config.toml
head_dim = 128
attn_scale = 0.0884
lr = 0.00794
lr_mult_down = 0.7
beta1 = 0.95
Each number is 500 + 50 x the weight over the matrix's rms, rounded and kept within 0 to 999. Layers, rows and columns count from 0. Numbers have three digits each.

# gate: layer 6 MLP gate, 1344x512, rms 0.105, rows 1188-1307, columns 320-351
# up: layer 6 MLP up, 1344x512, rms 0.113, rows 1188-1307, columns 320-351
# down: layer 6 MLP down (transposed), 1344x512, rms 0.0281, rows 1188-1307, columns 320-351
gate1188:556557533518557576487507492587422572541540537533522423530528515487508508463476503492507456471576
up1188:560512571484521449489469421535452494508501546479537544483540428512492503533424471415539451431526
down1188:548545444501484448495449542515528473489494616424429600512461592508567497543560528575500517495486
gate1189:394459523494416464502596485303480535550479566382494493438480465575504437532478423532513545464504
up1189:514468525496530467537439573489599459454537374500456509574468462499584609441531547536521453524557
down1189:545461510496417420464385525559526501516502452461499377421554502534500489526454476588531571469499
gate1190:487495500502509520526517585401463430388472519403598489487580561507481472519514528496545490479477
up1190:478586563480572496528457548564459543511416456442629465553500468502553548528587566448514496612512
down1190:487434474497476507490454572428501496420548500471466460519483525495549531466485455461547423435579
gate1191:458462554567514533618510516463439468573511541491554419452616513442484468535482406556484483431421
up1191:458440524522429447413576440467498580481554476507471512544468454506557540486522537550546506408533
down1191:441529494594460541530487455471471563482565453556547519437418450424528588540477613461526516477399
gate1192:503441542433479542506639509467499525493476526424491548506509526441513561562505518606499487422465
up1192:446508505512413557517418527584556455489484494460489406501545513494372477447466487505495447485592
down1192:561533555457465532465504489520495543487594397412497536489490380435421510556532519475551488524475
gate1193:467592434437485457449433471501458510534501586489483472568418600410478478557515488499560532536523
up1193:558511466542461454477565503518440493515435367513493506521504499493570496479418475461423510548557
down1193:513518466567599505540482460501463537516513495456422547443576490426434485437514458504591490520435
gate1194:541528546428563535471490410457478509636511529508412441604574602470451519506504608477497580432429
up1194:582465443463547485501535536462426466544551364474513489452411428477514558511527561506607528509542
down1194:524437470478589533514445498488483432535473557521567560545381486426457511538502546527573507496568
gate1195:506495470490513432437426467536457469427497491505607556541459555491488548499646650611534412472468
up1195:446525531574455545529546484536657533568553410567442467453437358558421489515437429445519486412539
down1195:452614572449455510493537581572449536487411551466488508495441514523482543535505517520549332621484
gate1196:465515488574490584448443488465457515439506435538487496468496426439513470479464530390457530508504
up1196:491441476403442456525524498439466517537459434464601507460497464431458411504572499566552523509470
down1196:428492452501523506482451474471543448482489559567477564538524508542451465467412483494484472466546
gate1197:525569560489435486605442494527526431605566495547453523593541571597376428518585527457466415438481
up1197:578549454482465553457492467567497446438455551495469515429571467453461390508579503449484509495409
down1197:581503503415505504520500514554555485510517497492555445438472525427446493565451383411478479520426
gate1198:505527604584550500487554432426452399518555470506529501520480539453505441507393625497539529523636
up1198:466462500504460528464583477490550457544500531562473577376490465475451463572486453414517557506546
down1198:435487430538482623526523527495466520520400475558489495533580487496416570464538528479543432497471
gate1199:468487526438545522471476477558440502476445521549528533535538514464529556567536550516519411512515
up1199:483504520452513489467487439479462524519433512514532486580528523561543464500497504489500554401440
down1199:474431470439478513402437464498486450491590497475420548526505492397518549520447559442496550577597
gate1200:488532482526419495430530532555476433487495541481524543602539474440536469516513502596583492485429
up1200:479468520536526515471451457449523491489516549491516524474488582616491500546478499515452565541540
down1200:636530432530458442563484447533521472469487422482541441561503393480438450413434444526443446420460
gate1201:461421531582496488502496441516540498468459434547546482602475430419489473574470554510572484472514
up1201:520498525533560496461528511511459518578600489483519455487519556448481472475456530480545491476450
down1201:501586419458511447520505507474507462514492458478464536474507511599572535469492498456504451553494
gate1202:476529516508529558453563497617507522447583502487532443552480517512531637484575454562498527527551
up1202:454576560464472525438467388383505596495433495575472505604452531529431486523568545545532453467532
down1202:578437435461515519485550475487500461467424487456413446547534474494544499594456404422549503633520
gate1203:462475452422439448467470546504500518518419415523500453428411550387490505536470577463465516495589
up1203:388517460508438455484468611406461490479491424509551586474478479438552433567514485457487474565538
down1203:459453443473440387437471491516469490590622528522409406514451520518364442517502446476558427536492
gate1204:474540554513446516522487540599515447506549520381537459524384563427567468503521562542527645545580
up1204:502526501454452523501502539459515526513401453448489530478555555473517549516518491459605458513547
down1204:489556446438546436479503548466591510473435477477429485468488489469498540438558518527582460567505
gate1205:461499490439481518473464543488535491358399460528471418451528491528468451536519460472470502546512
up1205:436489518473560463485430460482573615546500576556527491500492554567477492488412412442441525416392
down1205:456508413481536457467456526516547478501447544557647483502605493482437422591538475422457531523507
gate1206:496507499493549499555468472437543508438469462505450450460460424502519504432497465488567473449562
up1206:544522475420483551571452495548654570493450513458512538565550471441484538549390533460512537410384
down1206:614525428498576579490434475488415460537551468471460522547585440564557483503427469432468594469526
gate1207:389496530547587456517529542514522483446572549545523526509478575490482443536465475567491469493523
up1207:568595516507439528428555512551503534426552537535513426528524424511487571616508552452484434414529
down1207:554478532491489456586512401475502463500552456445572529474496586465497460465533487465492433477482
gate1208:414468487528450429504541520593442523526459417399497506405467466485508550421454564510546553538534
up1208:476559546526554513636487530474423453384470572365489406430566505506531502449407503482466438572426
down1208:517550539442534493523549526478441521571512446474519571512446478482450526473546547505493450457416
gate1209:447490483475517574420550554412457514426491470467498538541462516487515552460508514519573491435511
up1209:496577501465576470463529453631505428510594552457523520514428486474516429576553536533548511457495
down1209:432554451488509543503526499520537577487491534503416474573499573499525440543503484528422492510546
gate1210:506531539480523585494538476606529511478471520559550391408583445486445480449551454472526497401588
up1210:486539503483548429550446540474574381573521403461466573526490545506518488565513503502567531462498
down1210:598455602474556504554493500477550445492449408595467600539489505459457520394521562378508500525579
gate1211:414604550427525588462512415500437452475504636426546493491471534465437543543530430452504613499562
up1211:409458534541448481523540457611544477518491508529553542386524607531522451458601449465473428478487
down1211:443419481449404493461544495516435456548590488527579500508463493465536443392525415508525461504462
gate1212:460487456472573492469535482508511538459539510544492513461500507439429521584447464489544456442439
up1212:546463492495531529517449456620414427482447514558474401487408516450437571385420520580529478549465
down1212:514538511464529505468559446561419554410533466491463582502490593446436527518465518482572534483406
gate1213:533491431427520431460515594546400492484436395531439463443509570512550390495467607475464490512466
up1213:487422439438489513539487561446481458451506446574505403519489521465519455465506567486527477472631
down1213:595562416502513552429498443525456526484640368634603549526417541572429509470499483471476615491484
gate1214:489557518377530526445474422442529509513550453469481504414511568439567530591478534519508554412567
up1214:525505470504504513531517473513505538510515477440588408421459509464480485501444513542526498521445
down1214:622468507436535475606534473560482538489550546606545459491481422517532559524550492520430503483491
gate1215:470524509522527573479489528514515512453548588399492516514519579520539513455473389479466566475626
up1215:499539523454471503542521484524560416473486554586479525393530472521478461482446511509444436496504
down1215:487472498555470415420470535444505570550483469531435506569575485535487564526525596524483482508402
gate1216:491543570417511574512483418479445532507508496504481466486533522487528512455524584535424541470585
up1216:511471530497517506485401483538444493465414447459485596516519489481452480511458569477570416528531
down1216:533505567494441527557511457494476442571557458442510466403409505471526484436563534439584416506614
gate1217:388559480439450520613485413482520515524453533396451497484479548472486511542579525483574490572576
up1217:448548519487491500554463488449491446468592551595505541471546400536565506365468527556504538553507
down1217:496495505486575510497592526482521490444573504581488476511553435512453538471527391565492514494474
gate1218:475521528498540522460499467441538443492508449506412476483412461504486472619596534473429465475507
up1218:469504514510512465496517466483529511529441425553450551496474535535516553504555528522472477440599
down1218:458522476536569526471548512543510530489380454524539498622569490540485499423529565460504434410501
gate1219:505486530456587542637625516560511474510533529544447477576467558535447498464461431491400502553469
up1219:502469428500547597495600525533527542411527514484473501508481490551614502519443493555499482567516
down1219:483515417551480590572444547377499478519447530502515456500490548386489462483474471461581464539451
gate1220:466415561493501505420480529468483574452481515450520531478584619511458484519481448530458534494453
up1220:510472466447491444663453445492514443522503561492545468532498499490542447547593414519521529513464
down1220:477541522542545522491404535483463432545548523504573548442422526473518474444488460481506452516464
gate1221:492521451555456572517568482589463501591577425410416447493584611450530507478508548485447481445497
up1221:457489527402569532474572564509462611506553578529583611583466613453448406545467535457554611550495
down1221:539500518530575448532439565464499440567542446523473467503547484446536479499538542477547480448545
gate1222:512433515429501530476486488475494559597614334542535490512530592507550476504465478431442492450529
up1222:548473492452483564472560557565541476516460532551432500480502507554511440489437526560541422547546
down1222:490377492500507482520419514515433406439507438510395584599500485498495427566451476565487420494450
gate1223:545512505447512500578528453545524474474441440415381513554557542583430473543558562478493562425488
up1223:449492535540541437613511432470484472508508515471504543503461431423477472529440540469520513525535
down1223:439539621482484416553463524589538556577413506565585444420406455458492489440448501510616419393399
gate1224:517446526477501421566523514476526523447505496468570512582583551386510519643542467453384421530499
up1224:488520499495489616530552506514539460458527476411515477516486436433422478464540487469472571568427
down1224:479524510432440445485436577556523500500495486562569593489530508560532509570484538599359481405459
gate1225:546546516536568452400535394375511555514451416525512527446424497517583462546444532466542490575459
up1225:495405444501512430548477388516563438416504526440571467512526417492578489529421486540485499455492
down1225:461457546509530549410510497481489481596493568546475545544512546477564433550421391553464473485506
gate1226:559505478537524446471609539540493561500511471540437488494598510580473433502513519461525558397512
up1226:530564491469493538475505403481532487512447480386480522476549462495489448512479472459449539432490
down1226:453523573548490407443483553395461451445531526498426499480517542551423474432409535530495466498464
gate1227:463535516478494530521501474445555478589430413573445363478434427509571589527487559491500463444487
up1227:556510547414448477545494504503588501423528478470546529462478527432499483480378497498562424496445
down1227:569506468458504545516544515502571517492460523480553555486414554519573534499542493395620474515521
gate1228:523523500526433550567569473388483413478525513396420482515440492491548548511492615497427483533581
up1228:528507546609469429502500552457442546526607473498489541473478528463516602511490583467622599403570
down1228:540594472545534480516482473478435517501566576593473566440570503515475469490557528550509516619422
gate1229:479520538529511545495565520503528497556541498527450548461433416488456488390479574456540513463510
up1229:507435484470487475542535517519607462523515477456522514494505532452516536580446432507547447485499
down1229:503517550607533555501520458499432509481530574514395570520448492576493531485569607520430509448592
gate1230:552519469415538458504575482482566477627474511504506549499504537454500543436506534422540583423469
up1230:447463408564480514490532502517457456500579596459562459539476574571411436517475443488260535479455
down1230:598491476557551468572534483492396449459437404454466600457446408427531533426500481467489412456558
gate1231:455427418444496554439418430467412429499498467382542529454417517489444395447485564479514501542533
up1231:560522507470504562468495508455446581580467499648500557454470492500466578530615537527507474509545
down1231:444499549587588472481521521484403587513442498537425511517401549489430539519545582546522486482412
gate1232:440486464471373462539587437631531420474513409414545504548446510555523439418453394519524496493499
up1232:512542523529598559433427438461403465441493522529573601520473442596499487539502576489397460470508
down1232:527520436525529462521475528548532475484452494557574485482566611508518419425431501563579494459546
gate1233:542478516607413440409463525452448468440497547513537471564472380490522537554506592505442475458555
up1233:507449510502511542482580534478483528525557431445540462533588515483446514490434504496531489587504
down1233:482468461467498459497477502535520480364523461514555523436516510497476510470564509516443463471495
gate1234:500492497460603523466487536508498449540477534575516429526470538455581422455595526512639445455492
up1234:578384510530432450581523413490500579548487483403450516498548526556545521451467554480522506419552
down1234:489498432518479490515512570596560557479567497422425579510524526564611397497486458515535568462521
gate1235:560461483447479481425458477547436526520470484501482511431495450554475546541494537515466499502507
up1235:487504522454391522464528503516347569535509518507501431534497475497514574474528491411455534562482
down1235:496544503516543506461526504444407402489565566424516463541518483527541523577468485534484531494519
gate1236:497445483497489552560448547461503542424565454474445566551545465515582524506507553510521490554455
up1236:468491530550462465532528598426584436584369526497496463541484460399574537431448504491432490483493
down1236:438425545485436402526467578588570563637523481568505472545464459522543576497632511466527465480447
gate1237:498619468512507551477476511457449532533505518507457620533456495481432564594433516490430535548570
up1237:575549513472569532465474556533510452465419465506495462434629541514504447516544514439437511471529
down1237:405457565443471487419471507495420531565517525464480438474439580555495487485445491467470518443547
gate1238:511544533468521469508581525469495499440453527459531528498485468475445547507455548507547544519563
up1238:433495494399491526499536451536532488546520489571415466413499521526445465524506519435527457508455
down1238:477519556473422528600485595511543349387445464410591466481511505429589564459527514489488530522519
gate1239:446522432527550448488451451590496493474485563620410559462498499495575444495346516500375450536445
up1239:367470527593523488484482525515480517523494518546563567451444451527525425472520509569559450542469
down1239:524437529540562566537537547471481401511406563530465532432444434460583456527556511413418485498510
gate1240:501541473441533522505589553458519491420496563458520515580491447442603598575506501514456526541550
up1240:513507488567447460540513541437462510536480556532545525550517492535494513590483533451536576508455
down1240:533573501518471541525509455527543525477446447497569379485516503422553531507458513654564547437417
gate1241:493415495480564502500565613526588465401362549477585497564496509423475494473581531457532613554489
up1241:399517502533596449604503480494472470549504559524434377354528418493549613472603539413453476533527
down1241:463399400438488453439456536512443531369437472522564412494518508542460375513522516534525585508546
gate1242:520554499463545492526549501589476538506491530532383463462446590453432504416406439433527497442542
up1242:483545413481469519505451459491560402447460464642383526551444468447517504468483510563503577476490
down1242:473524536481474457513524476429488517521524616515507607565534548436548704469491476530503547473484
gate1243:421436454539585435507439476460422474481532526466511558564541496513398428417463507508488518495514
up1243:493494447477523522529493367505472510551480571574432532504639598507531453439476461504533533479432
down1243:451513563453565496589496531480445536507522544440412439458407493516560407497509515492479460531621
gate1244:550495511493441525468543554493483529546522489525464453494474477542466441471535454462541494551477
up1244:615539485451420403522601542609557487550518550478562485517554516479480423432475442514495474460497
down1244:509478494534530513485536452432529525524510457515531480480378424481382471483529567491622470542491
gate1245:557527518523507418495585455524572498577446508487514498492472411461515549473449552440546426525442
up1245:523495428515531468581476551542583518462546473472505482480418542572477545472523466516423602536474
down1245:382492597502517438513488453532444564503538533484492497480515539441480500381513428490521442464578
gate1246:413557503539482454465475421480539582444580496541445533505502491506610525538478497456482479488450
up1246:475529491422537491461553505507519546428520486562504535514516513488480597561420558440511427509532
down1246:513504512610427538474492500473451560441471521426480518557576505513546575536374466496422607444534
gate1247:476575522574545426481469464488494505510436483514491517462525427423472437487467462539569528492547
up1247:570538534517513498557508432514503426475440507564476532589474446505516482546447481369518451495524
down1247:471471435414520610429467538590456483507468569522579505506476533617556508574495484499448448465398
gate1248:498551439518435549510509537614470512517488493454460463521407400434573518515521561514507608449548
up1248:485489440474535501509514412546515520564503482466546507519484543546514528467475552467530529425538
down1248:361486530472487503523403473570543452512524548482458518510497532508511439530489533447575490477520
gate1249:471523467426597540504561530474484512435614505450548539437540593494512524510577364443454498464537
up1249:518455591446499451537465433512476381482316490475579477450579520503520564422551453420518482499533
down1249:541528482377504524536556469430556463395442582474534462459540542475473517500496540509457464479503
gate1250:483533396444500472534491472679544497505427460451464601556534505469567465547593517500459484487497
up1250:500520489524573571551537435528469540435487510521580529521448384450550503493605513554464397464469
down1250:540549486571448521492514585501532424487579523466515499512435487521615511577567591415557455486487
gate1251:434500519467482342550431387478617486477419523541489410465522493490503562543544485493429506557518
up1251:467515458504551553565443533507441491563515546525500546501499508484460537500470439571484547495521
down1251:508473541477468462507455562514471571517487545474510514544485562544439598554576434388472598470412
gate1252:619475658480510449472517441504576522489533466524437446503440505463495429546524512405410538614478
up1252:530432554495520572528493495525517495512502491435515479548524553417509486416501479496443426446474
down1252:464537580495488525492647524578462524532523481517436501484465536416369458496420497458495552439607
gate1253:436503375535492517527429578573556480539443516448458478400494523408593512464554575475513527506640
up1253:375559440431520474508511458481442512460468490496543575480471577414491520485543465535566479519547
down1253:585573517452527538514532404410474512477576518516479587589583503449533553579373522625476418607383
gate1254:470486452534528510529538463493400527570488521525386467533439537461512510435504561512492483478487
up1254:465525607478423534423589504586516469500460472493563495466459482466439490502576444419467444421543
down1254:578406517542570426539461387483527457519542593511388530492487465565473527438591464509441541546524
gate1255:436561491532561511505496504507539550533485509519454456503440527516531491565512463498465505537512
up1255:540508541500547524525531483562471474559472520490469439455508474491474382425519486407557611461547
down1255:466490542483537509526482461487521503518534440549452547488467460440480481529483465448408510578524
gate1256:383501566522491546450563528530462560459547490509530570510421516474472574526544517516531495526501
up1256:530434414436469458570430551490528544566430450537486450502525530402470545524469441457478425507428
down1256:501614497512439509442561548431518578441496518441532455485461479600497441579572530604500490451457
gate1257:436478563534516425568527509523452431452459513434506477469493460426512466548527506437472461549457
up1257:541594445408499530495470543546545423478488480441509499542477439499469584479499497531443510474510
down1257:546510499423491542452559495520506490504522575501535464576463511609580540493481557512473447488451
gate1258:518404448470480505513537458577582530485540476579516489526470462543477529399532446532433610529481
up1258:485479484447458536425433537566494460503566495543548501434573441560581509492484539535400498523611
down1258:516488514416503476489373508463499509580569526527548513492472486555494424391491505471541475465576
gate1259:436396533505517512532455530570468514501453455542631514446450542552512475538545470485527503520498
up1259:482519496546549504435478525563531530517494477523519530525467454518476432468450522480515518469507
down1259:542540483434497543439452564457472488550528593452492505483504490505486532453436462565448456546483
gate1260:396560393480561487542557535524514433536553474479432506507457590454593532500467461520531418528530
up1260:420355412530366501537473571542351449419531467421503522465473471496463495508621511543450512533521
down1260:478465586569445439554561506466484494476434438529516523488584452518434584529496521530530552479485
gate1261:437513485483416443568541517458540549475429482449462515535477518449493438510500590556454540533537
up1261:536490507428561546403407457484521517585639561562556515372504534564501503509549501566542498434506
down1261:517512455437474523514577514524516494533448589515479482433402559478446568493535535512566512533433
gate1262:456424657375467498598402470492524661534441479413469442532600470468493596393410454433564572491505
up1262:395518448445502483530487456479522512563484471412432519543538558485488519452420574382442443547464
down1262:484505514512541505456529480439424548512468482423581482561491479496532488440453484536382534513478
gate1263:585460436511491493552521544511501482479516549493537534466525545481475422484480424490443542586523
up1263:499432528598597498530460476494509423446469585502488570484474535397616509507470379486480497473439
down1263:495522417467563415451495508507515512415501514389522389529473546482520532391574534500480579470481
gate1264:501491601483470441504525480556527493447548487556490523525503467466439531529429500532455535610534
up1264:533475438495433419507516448498508504485554473361517524377440529436518549503484516388539537548529
down1264:514540563501498513397605561465450481517452459465515518525513507412581511504452526437533536431476
gate1265:500482474534531448552474479491565472532483474517504540460445545506465548588490569536538408459519
up1265:510492462456568444470451532569495489460589448541521546555578475416501579599521590473483505495549
down1265:484474499490406572490517586536484452539436534420453469596516539548490445405488406505484531493385
gate1266:412595489441440401462538533523526492510490437450508428501547551468491463521492560504546534463520
up1266:561428516524495546525470532475520567560492444466561605539540437367570477489449475609487500551521
down1266:536436531564433519441462455517399537461384514512596516509521457441472463460507459607436568531560
gate1267:514585466556430443514507447531578443462529515513411475482523459400454431484521569454483474392521
up1267:450469498533440476490463444466564507532541468436469566545478466511538511538525489406379471518612
down1267:520560563438506631502459457529465507449577526561578494460472456488593440533458456471468550445472
gate1268:478538496595541503551487448462548503351375496466439456444469520481568482434523401421541473582550
up1268:455488548583558524451492529556447498526566482423453495415444480468446494501435424432407499552450
down1268:500498529561528478602394499515427470482557480472510470529549491436478477470569526548494486542493
gate1269:529526531481526465403442488501463466597457425530433501478520480596497484490393515502530432421469
up1269:499500545534500381681510572563465557522477570483473498477529512454554513531432495491577470514491
down1269:311511581501516558499468532494515485556525561489504487538463515475576505554563526484480552438498
gate1270:439412504489517495489392512637464568456535485487455491486492461424427455544559415392501554468477
up1270:491493584565590476493488524508468457458446496449584564456513432479397558451539625582465473457614
down1270:451541493542464505558512488438463534416561599559530464477517453488456481551523533554544452444499
gate1271:525409522475538591466493463508521526477571449473473631644466523554510597494490520480427515456569
up1271:579535462490572450430468398436508454580453421456574495533522545406401482502464462553535524510505
down1271:544480464458529518519494530447461535502571453428499495529419494523534527497574586527484501503511
gate1272:409514500412516545440464460467535502462449572520445592458494551488424472447576479648462558515465
up1272:499545464550475394426457496604541517495455489502552508443505488492473503436523544604462465515515
down1272:508458454505459473512433461529501467575371508511547511468498417596498461468415416512502573510514
gate1273:553620467492519488513566521481520386562542487436486476556483381432546461544532533481552443492454
up1273:539530538585489517526594555508507543404570537471553560574419488517488468455377466502455385457539
down1273:458500619590531532560437547556540370519546537455385522491521444537493623490498412454458524523543
gate1274:542518533372457530471503478520405508546488481528547493501434530459523482559410413472526493564397
up1274:522565486444492585499557418507545491548400559520564473465436425525420468577431445474504498611525
down1274:491487486509610472480482429539565536531485564487456528453502515491498435558423479514636482444453
gate1275:475486445521535493399446546471488555439556540622441480386494608432556476511497445408515535438511
up1275:477453529451573482512407476483467462528511490514501510470528577500502521550457423382561523460539
down1275:519445506486486535535539496537487525477529532517484517380483541463539549491468461627512457494535
gate1276:475469564428420470451486399570565484436578505563468515490526580479466459472571479458480494496461
up1276:557538567413540552538555661521575478524366497506472523401449541402438432559476491528474609508463
down1276:484457560527552508576533443424481456501448586567446427405465484552503576529548426510456480545509
gate1277:418453494466491378524530567546424534547463460571532503585493554510536465453496515517548378526560
up1277:366588470582499440530457476428511610511454458596566514537447553455558473476490533503488507470562
down1277:531479424553480566503494440462512518483517463511460510548550440517586586504454570495519445527503
gate1278:474546535531550546528595520521417457554444489520495484455486539497557457510548501514539528556507
up1278:488482524475514489469506422466571452478543515549430483503596465595439565532461523539492533564491
down1278:511597490468468516426408504494561524379546432477495548519470583512506528559519406464425513422526
gate1279:437509534522544477434452463560393502514441504513513441559477543468616511546458553454505436545539
up1279:447526562513526538487475530537463474425647384573512481380393500543540529521533563486467477476552
down1279:451488487455598517613458500504465443486449519549467460494577563548458429510476541511496534486537
gate1280:440540532490527550453395511517541614506487517530520565551546471495503558476479438543523503518460
up1280:514478508586471469543456422524589460636513478461494485605435504547567428406620521483532547486451
down1280:503582439412524431468403517581538440433507469513549400497474499499444469541431492536447481560441
gate1281:407520468421484472536565561440596498482421376574519410557547479515460445473490531525391557631513
up1281:475438573495516461501467472483511497604403494553437546527471522541496470570557435437420473563496
down1281:500456494540455467532492493499535464557492518494475522506556528490470459561560509506433502487559
gate1282:501464502485471561434621513459500563376521476501539413455485487501371586451502545577431509479491
up1282:525641496493449566571411474455554450654467530540463528489474459542590523462522502482519520494500
down1282:533419415557497543526466509521465437541503545495552563426415415480581488532522501654455490575540
gate1283:468484501437541490519540473434430419504537497476430387449530515477468469565514509633381479512412
up1283:426525501487472580543533500343573502421448545430543559512530566482435583541450495463512556511506
down1283:314539413480560482430448437560529512535481517549467411509535522485511550481536509604417458465627
gate1284:522545478514554464553495520509515503473528465450480516444521468449539528455600457544424465527487
up1284:453483489478558430463467478431520516501508475463498523482510438524523515474547473602487526477463
down1284:558434524566463614478532548430526505567490477499426556476499514514527472531490505442517476441491
gate1285:501541494453527453439392526513491500587553416462464604588481451522438480491472547455521491606467
up1285:465500470476498482482527468407528494534542553504544491435405571513528491462522530481580491492447
down1285:452537491448508419452588402411456500470459443437481565511483494512464512444491514579486500504522
gate1286:475498537515416478536502504573495464510559545545472612427502526474560496429466506515526544452482
up1286:527480539585479496596406600554544564502509432506460503544458500478530474527542480541520427529512
down1286:505487419432590532475507486415489455502464475539574455500524558496495468452599587549430436472469
gate1287:614412504484444442460503472601438443517616458502556537465532502432437466473499505544458564547578
up1287:521454444521512510513375555454558510479580440510514544484518498512489483535420487493606647600494
down1287:526469545438506487555488568491507414506500560452462411502465501511542520494490504409508445418448
gate1288:567464513496574473420535478467467517508462468514444476453476526517477494534562440500461528409490
up1288:470485481508508569475625418586433443570529525422368489519434522515487455441444475570516528528537
down1288:413458535642477484540540414419517445451575426541545424477474493513481442608455500546459520403514
gate1289:507466508519532626637539412489542459492465537390478460583487456476447547501424494447493485481519
up1289:607477486455430608638592528443505510584584533408506571472543482471380467514444485448425438503538
down1289:477461472425489498526526450430527395441478502509403498422408504471466495505456559474466434513569
gate1290:467474518524545511528536516547431539435535476436496394635534560479527423473482464366529487506478
up1290:535462540506519506544450503483600453522540490531556482488474537455517565426539577471517488565468
down1290:496516517507397516502445432636507452557486612412596550468444430471565462467447512411525523521487
gate1291:454459541625566431492512509451495449499520439491602482511429558396435404493534409486549483436487
up1291:520460525342493494475483471438451531505508412535488485522517490549425576493565478472484521482468
down1291:488395512552487498444531509490437485449505476537493519519452449531493587575532372492478511456500
gate1292:551471526493550531465607544450511483504473438559517548476506536459487432582534411531524517499420
up1292:558525495417540420568414568496481563569460578452551492614481471524494510465497547441483474499500
down1292:496487490380449461474504520461559537435496507515538479485441532449467458558444544484454485469458
gate1293:563575464361434521472556487596413578493476575440542581499473411479539608466557510531433494508498
up1293:543492505464471511510505475514565465507389504507538513462380375537456511564455509582464486595511
down1293:437491477496635572461446532509568483495466556490462482506465461539475456544593529496493496474486
gate1294:567475483480445437508522518542567547423447513542465562587494475492468456509399527543422428453574
up1294:544519546475532483535482533501507448412445548533529516499484564471394406537531495546469500499463
down1294:491586539482559520539549458496478522584511495511488504536458413474585565460484535490526477475564
gate1295:444438507507568515559552547521510418444449476506581489510483569552456477409577499449486501500511
up1295:508512508516456534437505506524561511488455486499492510516534517544462419504518440472507557504477
down1295:546484483545512504558482515538558447411467548462544519532422502546596488463471502484563535341498
gate1296:472490523464482637456441512472422572474406472515500536506469451459409541507462568499549433500523
up1296:505500493463486475473551556469507500440458491488456480404488515507536444550466493519509505540549
down1296:551541436439502487551486433546555516523523537557366509504547481503586494496450571515509492465472
gate1297:462449540504489491541502469513498519482534506503499538440472503496539454441437513514435453416503
up1297:493572536547468483514449492471496495395473485461512518497470473476446553433559599494444488473580
down1297:467534524540518454587529482453512493546466514546532466535431541503418489542447479540586440484590
gate1298:477413589478480500409477409470404476540556489475587528474451490487518538496409522495536570520477
up1298:505563455586506508521512475552462474443413465455548413448582471451573457446462483448483474551444
down1298:511529538608477502446445529534485520456548498463493551533492474502501540497491519423471548435542
gate1299:569463432495465578436496632434512391475423452425388414508370534493505487426496585520486606526546
up1299:543465449496514523602546550535517428452623527570474383532579443412538499416531472475357448433554
down1299:486531478533506521489445517439539483473530461520499540510500497494481451452516565494440527576573
gate1300:515435506526539483630474450482496491454493510464568490527425452499477462542566486426469560476419
up1300:536535457569576534551443555476521503433495403575420480490518529513468478469467490442470502538482
down1300:521462563495506534471554529463495478596512512443483553434488540440488537500478541510411518475499
gate1301:574470479504579473529524445542490587458498522538399480554517512434596491557488484592455565562541
up1301:488419496477405457442494476553522519539422590531456501573583442520503558512470482547529594501494
down1301:529554547566513545457517461460410467477588532490525467480506407535411530494513521507450530538481
gate1302:494534491613509537493482478487486561584462521530483392511531457501526580488522499521525429468563
up1302:536437411509458464478575494579510496458609491556531470554588450435533551524541405460501440378523
down1302:466480460456507532471537493481546439483508480512484503476553408411402493582485538531494599487489
gate1303:433464509549485602477570614506485509540511525567450486450559470501602501484428448494566498447488
up1303:562500504537452516485551513585426542480517443429524460513522515493450598519560480557478434481498
down1303:487445501396433498562381479523501598564424496514372480572479554514470506425503469398493530517448
gate1304:506472496514513414617438485517490405532520629452507526518432440528519509566436534511540428547378
up1304:436493549554431503491501590460524471477494498482456550407534512489503448564414534541443473440418
down1304:451518492452503624501530454460549515563526549511470467536503456404513529461549497453507622516578
gate1305:519545482435523439529513445581460440501448535499513443578508492441529504448464572485422484426573
up1305:527464519452481475510405478483470488415506447480509475462423544540435508459505495511596517483455
down1305:509495509554446515495450518451551519551460455529574500468466527544630533515589562521520548534466
gate1306:532530542502528492539549551498479491516463559497540567452442526469521654495483524471482501553519
up1306:546489504389569405458514449523483529514469478447542517562494504484495376456366509519531477514477
down1306:585507533516494458530528555464544573445490520508557496460504537482487563467545524547497551542544
gate1307:424531585553457512427511510469516451629483426421585429474421455432421508582476580432506417538530
up1307:574485502425528533505505473549466569486400470536493508459476549541566473499407544531534587495472
down1307:470528445499466472461562536430454480449462513470478502568539545429551498562610512437415566561438